{"hidden_size": 96, "norm_place": "pre", "rope_fraction": 1.0, "attn_scale": 0.341, "bias": "none", "tie_word_embeddings": false, "init": "normal", "init_std_up": 0.0704, "learning_rate": 0.00237, "warmup_steps": 538, "decay_fraction": 0.685}
Each number is 500 + 50 x the weight over its row's rms, rounded and kept within 0 to 999. Layers, rows and columns count from 0. Numbers have three digits each. The size before them is the row's rms in percent of the matrix's.

# layer 3 MLP gate, 256x96, rms 0.14, rows 231-255, columns 0-95
088:516470471465487471497559485543620505531524536503576536477511603506541518426592585433465562460546448547461495450469444578574528444551515496513467466508574603556564446454539501475538501499605516526532516506455465525524506487537467399517477506536500461523517416470577468526644512604463558426
093:559446496439479497545509443525503497580562572579474542543519441525501498473516485540640475461443396494599477433536511497532538504518459509495481482500449507632552586477597513559438630547504454560503456570530423575555465531536538453425463459492552554523506421539520510445462524509489465463
092:494468588420510510518561436482486529449461538518493441475490521479516450586502575534547544463504539526496452510681445449494516458453477513383537573560580629581439514394486510488466581498521488448528439556443476453494472532448580450502436540520501541509570514531555471570505525527488515457
093:537501469466522566426614654492497499487425439533520504548468579459471550562583530429449531475518461492568480518480519576421493439419534534403544501556521528519475538534548542522463514472555521457657534580450405453489458465490558470448530501502526504477552419481515502486524592490535489498
096:493487461528500571492467542486380616475439503558524540429471457455345518549574583447470492484532440528581563527525502441557504455446528542464536521594506449487551496534538483440569389450516508542523510572554571524451498570471494490484537609555435435442439480505490445530496545478503508488
118:454575481444470563475487504541442556496501528509527523372468494467527493542553517482521458423416553501542474604508481511496497499509504524539579437533411405490579599589539509476494544465558500440518430536504530555591434395490522493536482505467533569488527421406431497492515523470381596488
105:468407513450431569468472462424458483564377473582533516443492488413513463481573513453473531456526489486485547531527431572547534467509549426544439450585475445533438449439448520526471540540455461521489441542478437452597501548463443428470483503446593478533519381500594487545562512568504467544
102:525490594364525549463537451458494495517466514563496581502482561418535474489427468439635528460530421550496522496482535462517560513614535516502502579518453535565490518528446481482483486494570569511563501512482455555560493553492489462544410477384536472567502484532620565534498474442441556428
099:577470475489512576497509466490489524547484503518490471545459513597522500602511455546481474485534408385510562538545534451512580510563437539466626450571453483510448497478509469539473453478559483463573476525480523495507485576530563494544340547558491467467486433468503474530582405590391553528
128:465462500396573495508526535485495459481534571535568560470578466491480541526504542531445498447427519497469499490497576438530430504561474537462438462578479461463555544439558412512575481522481487633569463591575498631479459480537534503557451450560497478464470510474520463465608547423441584451
104:537474450486461513495508473485552563539499539537491525504550473404471519485534474587505569430534494475533540594503510419521554501547456486328575457459438525483515454543525457584583465451501606465557540439423445497518551541542584505494433479605507580503564477474491461583522589531518458471
088:527471446486469504460557455521539553448506451475458489552521433611529569517558554519464435450531555502490533448521542533654548469481586506477454511588521504551601432430522520522408466455526540461527402523499490506550503538532478483434484533578475578448515497504516516435402557479461439631
109:449471481426373533441589430542509541490550518575525530403539486448466553482435477438443509433425469428562463498530531431520554563537464475421562533566506544447517492499615531547570403500519518462439446489482485575461549531534516493606421518554469525493513477552490479575508492532556575506
106:497518456438534487477543482501507542531568494517468537456541462422433527529518516472568516385481523371502515479574467366536538465558516468404505602479604494468490490404541509583592533565469586501510419430519540485567508492520545383442464471504446529490470489566471458538516536551540485480
103:537503560492481606499532492450472518502502558531518489433507448498499509574462545474484484433443431391519381537518545558477446524565516497576490512487471513622445564533578385466634478492479524551587531497465430543489460491523513489520461499519544567472509492401573414524562528460441555433
101:510492574462411551440526460551467486528597554460438469499513562479495554567502526506549503491508374456512461481543600482516572430542455479515493499577456438415503519433536546451482639493582501530605449564457462429543470444525536565503487501454502408473546470487492406501534520432482544562
099:534496532458503534466546579555452487445537533613462501475581545533415554491552577463591473424485461456379559500487573560555440420450483501478411537493496479486546483513441439559490591427482501460538343470547463466481470448551533538510538497486500575404448470491473481454537470524480487471
099:511508511480437459500507570528523569533427551520511428469505503447503414515539520498604476400548458414461516521619470430444558495642525402503551473536484473471495548507478585564451587542505513451484428509486533526586488552571552463474444400566511478499522465520477452579455493445519432522
095:534607585536530497476592386534387506490453539556483536402502496551459558526460529453468515513501549457386529463505456547580540459528562520493536500564507470569562591496538518539553515575598485533444497573523448518504569532595554532479496489481596476459491499437464524581562487546485550475
094:472566528476511552405572465490443472476536549541425500486476461380479662501528564531581591505423549451489569510476492595573424464444536512490444557616488465556510528536463524440543562516505490486526459557502499563468596505538499504563562404499481479482469471450528468451482469433512521481
096:523503422444511551502456450459455482497480501471454383497542493521514553572519528533514566426551436561390509563517452535563648441513486520435594452578490578465490516466536439547547486467566559625437536487520506544541427430510558576540445496475532519483505496482472388514488507466496454527
091:521518614490531475480492485509502519507497477479614486512446500525538502489483520483526449502481426520537515474546554523523489416518477527526462494626467616651457516451586486518510561541573478501491507557447393478533452455578439599489526513510494574466586374438500523486460537483384503540
114:518486502457554494507526526499522513547436610511507490421461550447507469567505533445438383528489535522437596422474558487559458478492519565477489539616555524500543493466397466490520508584561441611576459504539523532534433483486553570576514532456525503440497541522529486539541664508513563469
109:541497508362536557500512430540506488487499497559578426490567518486397548508540497563413499444392604456459515529564526548475534461550515548497525511527506551469496570589507553503480515434560557508581486509519510444598495472501633409435580503482493579507498452530486470464454466443513579500
097:572489555504530568461475529464481588417473479507469557411503474564444488524559527435466508483539563463446496564518562620584449423550484518490433510554449515540571492513563489409519430476431484510620581457498434591512480537517524476444475504463488450474555494435616526466453491537522508594
# layer 3 MLP up, 256x96, rms 0.118, rows 231-255, columns 0-95
089:495462624441433461450543526443477497567477419501384450487562504466485478512470512461614548558484501525473539488536437489533545496418501538603519493471525542452548476464570581537527525482478579439501489492601481486473470417585462628501416479441487540494478558551424504431455521458572496516
095:391460607456543527540465441512463434556513548431533508493531487539579538547517447458541533501470462506583470477516604610504525485536419446530467473487492538568467558545568476418454523457489672603533547496544539524510493437467460471529496441397510525549460449485475511523483545446441497529
096:485483433540518516475429523426597509543597405503502440485519545579486493503563512497372566507520509459547479567499627519541532455550487497573469481509464452494549513456502469433564436564531523508505430457500505528557520552511438621584445459510464459411419506512450473426572461565547450515
102:473436491457527492510495508505494449499541496605452461532569460492482506548485420515483542511593421505559538496493574429473476521454596467494445488586510491520539449521526487575617473531549549387487505462519520506493530504451508487473478495524415630593457524610492522552434399435479542620
102:446468507492479481532493664527515553533539453523488468513457470424484531480586543523485477489496421439489505443482455514467533474435496517545535507550511480530592532568514459522511478478578493478529439489437549570537596668451488454436587612574403450485470469446496437502477486453506549425
103:506560462537489459525461578473518474486412535460456546536505558418481481464495628451429474414591546563597478552464475461469551475425456504529471491492475551594504504534481450520500486492503462536544595468485549550562586537496456469438431464616411518488574552555556545598512528453502488433
111:471505420483537536535426536423475369474616496528507540482522498412483437530482515521565531499464529423635491523453518408502495472456413441443486447465498494549459474513503520623547569592487588520527539487587499513509437483467467478594440525489416553514526445502516470477483580475483446538
105:500500447460522559464503459543513475520454582517391536495442487528567484470499484571579567521549485507421472447477515459514504448499452459535474513524464535473482564573562595492411581419492655487483574595510541417491471508475502451497445470493510587504477531639416478440457573538507519467
087:547551509510440572551485569557557422447548481510480530415516404425419523469466572422542584567512525528452430492455509509582502464399522550487437462494529538485493495553562563474450611490429436448521479483521427543435514491552510518560588522428542490515470497497563488404475570562566522482
111:557518510530490373518531463458498477415542511453548489502478529519570426471591581498535587477596638501457492493527493517530494524559512492503477505456531391414502475440516402402403504492478563516535513512401428499549458484507462479486391542579542519502496526419512451511499472553427525459
093:451447557580511533500524502569482532456466496512531466544567544565431477419513498506458545488406496529482466463531494499571612441418597486593449470586462554540474490484582518465482486391574429457539555462520555501568489538407512529498514530488490432421495525667493500493482483430474501483
099:547464499436427506535531486490509470538493512464519407564545414477507536495447497485512603433490642497592489498502604460500611524444587475574461508534523452503554492556498534550588500484472475471485563486517595513516513481485487450413517536606600528490473538474530486502476525584446531628
093:551481452579517522559557485500541421502454463493522490547470564594445503456572477529584509520592497561458507519524399619487475476512526530491514410493503526505581519507451367469504606381522516507447490433564492477574563447519497496509535431472544479483545408505561544610520485557461517483
107:394463580484467527578493502568501510547424419508560454486577537577534526462532458519506443540489471599528568537433546527452610620523424530476582422514521507398555489564477536531470539532415501427479522513495456508437567527498482530473476466507588554487500420451453464452498546509455453563
108:510399444453553392577548583456469524524442532491453477553498503568500431517510480537497615450460528518489550462523547355492553463468449464552503559514489596502509484526464501537474588567514545623496458533513557482441493469499481462426499446588490507491589509523499591528462488612454504524
100:648556456543489490545422515442505531410506502506546459495561557465510528451537586435419490471560546526565564556497465569463531515501517507375463483546501408518485476515515449474452454428565466520469486400428507445530512509538439491523482581568510426456535519451459507566524421591585490460
103:476490510465500478377403575447427573529465581516557440514543469495579490507554541462572599562465421537508419563516440449443548460431499460507507457499455464487493523500482454552496475595528448497497474498567578526448506518460543477612551463620492465465496495518479458542575490485476369488
104:511493465448551469549510497446342556394560559509527454509542521507542482574501522496503559486468540573549504465451445498593516469434439535488456466495495476494515379526475450575547498497488512533459508564423593584422537460456440504486403507470475457525558542519466562493484375427579536526
101:471535486452500566528500482516558444461491454538467454537476506491475508544495540464560494518488476509505445533416578482506581584483433464506564495436574569493619417568542469512478461495426462469581472417557506528572483510487515482440583492572452573469464462456528476551348438505355494547
099:553437513552511442481526545490471511432500439502488501555430489554557476443578513638516502479505545557502566462474475540538480546561540465477515450495493523528439477351561472563514470530499419555566549459479547596533545510393522450454349559546520505537571490534453527514501474542612512514
105:518523572497556473582445482441536415456461526530422507498438533501417602565481444524594541348495491617461513547459473464481517514411512518450479504494464552565484511373497428532478444538439535492522573425578450593532531528451487545522494448530505495519465486502463464417487543483459461531
100:491454567527506451432444483523523545452501474511422479504438574465552427426542483547540494422484631375488579465511526559564509535559544518453522466525468519519535542492504514434505568489503626478461496455501523488494512541502545455572566609489523425483479430457521560461441534534342513478
110:459494493481560487524476416423513466484457545520412535383507478544574543502534563462577455435534539468490529401515429478475435538600509545529507501524484489516539474528423516465453502488533530602421406449566416469550514476483530561507485626435564477555469595580563491488516509466424455528
103:486526553564536521455444500478460439447466541473534475546508479557441467472513471388421443515515472555483380571481379488571516469441515538451433474588488536507492455449499470495478422499547485547502618511513468543478379475443541529522466556487484529401464514437569473597501622450486486513
099:484460461509482454537540549408522443547518505431561537495478488483486487439481437533508539449515496421413482487472529484424577553542477557549559435512579498583457413471497471487538528543500398554406547430399551477511565473540480575579448512523443631532470465462476588525575543489474582522
# layer 3 MLP down (transposed), 256x96, rms 0.16, rows 231-255, columns 0-95
086:511364522540482493443503469451474528450498568492523406405527563539481525526513523413508522569485461595500525503452525575517536495557536494374520466433571489507556498491450401531522535635460540511430486448512525578474471505497433505350470524471515471493427457516584468506479499437479556519
092:538456546450500462586561490446637511429457571521517581529384563403475460473468532506539447545431522507575504495499512491563502503487421471501549484549522576412459548526558499507571474539522448565455466545598592553537588461490518503421516454411545518498541555476438469497490440531547515461
099:485483453571490480495478345461536502528493488599532512458468447501476519496506504493505558321500520476473558498528530528613561437589435428504510443588504471471537495480467526466585493436514390516495512500510431439519520502561522572567471537607476493483468476537556528512427557522419461543
102:471473479447544459570437448528427506574432554409554504485506514507500438449529530526571568467442577458439512484537503501458514523501506506473498550378517479459502497505473459471428377511385462520477433401530579570418505532452539525522482559505532510449447624483415473472540403462533489445
097:418564453479518491433498504467490386414495472421454468554505501510520476437543477453535454579531535471552499463477559464475434610605492433476502527527565463472464499514417561422498477554536535490451598509561586577570437493432482615466533451460600485561515542466504504495529478535527544569
103:446494538442478499471468433543554457460484541420458508453596477494430478544563564450428485406480442535531489595536484526531434492469543524466585455456524486405437582587474476504563561446448534466400518496467495494506481473433463460575439536554543465587512450529485650468470498463489467433
104:538466465553535455441511536563373491471505444396467469529499455512540573447495437453437473495444569496453582533567419496521507562529561400495543478400523546404601601503473494444465439420456473524494537510561528481476493535534481608487481499517476426491380486504434560478497485477503506462
100:462491492514460541495556525495497552436541493475482563556595461458500549526409489489533500560430475497517471609516517433481424527483434500423579606498468492506523494561491391535496440478537512465613479418485531521412452533576481533528565503400480509508567426404513584603521450521543548462
094:540586478399455448390567526430433504565516492488528567521453465480529524452514458520426507448500524519622570470565536473505515428544609540490403517494467511451535453455544513502554456523458560548499508449552513472511505480486585480496477498487479576470568486478455487562318515497411483452
109:454610528443459470565519527487540468585488487486508522473553484586479580462501409476434508446581424513568468547498500581443477533437569400532535463406465520575561445515525382496486458488477487576518402449566532468484596544452451477532564432522555450528539477540470446517529455518505532447
092:552482427531444507558503489465540522529453412510621586443519473564576547555522430439493460483520519443489502397483447532558445500525521460530527552478566461526445452540479511517561474540425516399419483494509501437473482516588563483414522419517459550504543377495542495524406553537586484576
098:540466490535492485509570575518452514548534454405540559459504492418525491513485466508605534560514608552588486401499436436408504527567492509515494516541485586455448544455473530528534565414555544527509459563537577513525524512422493589475486495495553509502571531466439583526412585569476394493
095:526415483467517489413503536451461578483473478548410490533534597513496554527479562439457497468529585396510501502482522484522506481521444517550528590424507508472488458437539446470493458622447577524552386437561450515482547555578525470544508493573426500516422516493503410509544542492451451368
105:507492564486394479370514492531458439507460421500512435469430477578584440469392433438405515550508490520463410534574465513509472484495535486459491601517452485484549514460517466549557459496537488456502512547486501460608457493537548509603580504506448514436528433442467505528443549404501564428
105:515548556430481454537511532487492435443631517569594569489634437535500576455471570542559399489506420587516488524570434509550442453601481466480411507465542508529518498509576492472573466501574536539517531538587477470585496438509508429539530520478561521497435531462475526446535522474531487481
095:512461503433523588508441445457538426543551472425507481479521562495556482418540532472496529401536488436471527434479482516555527531546586531559497491536608508503584635507521584511476458604404452524549520575499546457540558495494546422552488514468410528498503484575558530475485582540417451489
101:569506459517468493495625406496502477554565512586576512491491532544494430486516519559445476519555513475445507508571484534501436618512544571499447557486521531416482602463525594546625414483488484560532507509517423439565501441537429486487527458464521545456477538577437559490408508452564458487
103:572502565417456394515517455574512488483498589528570518479559526506481463537483436489440485567409528505507570564476612513486521535463507491421504487611490451481505548539540421524493570398427541464550547435551507516478462586543601465586524603435513516570509498539517491503567478503493571485
101:472441548500451501514480561541451559499410430542585523529515562536632436541599452564570476477512498491487538550522562555531508439445547551534482476405502383475557531451516539450489518508512549521512446555499495465476410490510521517538443504487461575440548482471527356460460599452584528521
102:528525469470440595521484510529402486522559528538509534513506473511560478485466480572446532468482496473557525439541555623523455526549518522462419579457511505508500469529619506489574544538444446474436543542468487499421633453488473359519460457500558446444511524506450533426618513576452469558
106:444501501425532520510535523514424426456577420460424502591490443538585467431460539531478464610567481531547496515515451487505561527559497500588530461532454555483473532548467468559556541481634519585416475457498604419525540520536554556487467447421470532478447525491517545489490479393570451503
096:497460512511452531527525604470451608531470388503510542554519462461481493529472488398453524498506572500530505477519546500447498456502529546492521498509448452546447595477519583571501512540524444363542549422435550474448431532545510567508492353436522559420601539478460516554426528478516459545
114:448566489450486494488557380519457482423463461489429469483638505450453544477518480495463420516578427482511516404451513590419526529421551539588475557485568516550543556471529517552531477532418482525505452480493442496444593512457445553510541511497572486420517570415545541555542404504507509480
107:488496456444509495598430486515608552463482549524497545535458475435514487599561527529577541483475431515516552518469648502553524519441411456592521515448518497494493458538501561564463457527423558522463495584511545487518525511562491484576490445505541429473582482593535453536608590585478468482
095:538489579405548611478470482524527514494483468491487534553511485460456487448451625500533514386454583603561510477502448518525484484583509504421521479513444457438598521504553480550506597529424478415521545593573518515536379480571534553481486521509491459436505536515395476543520494499532564514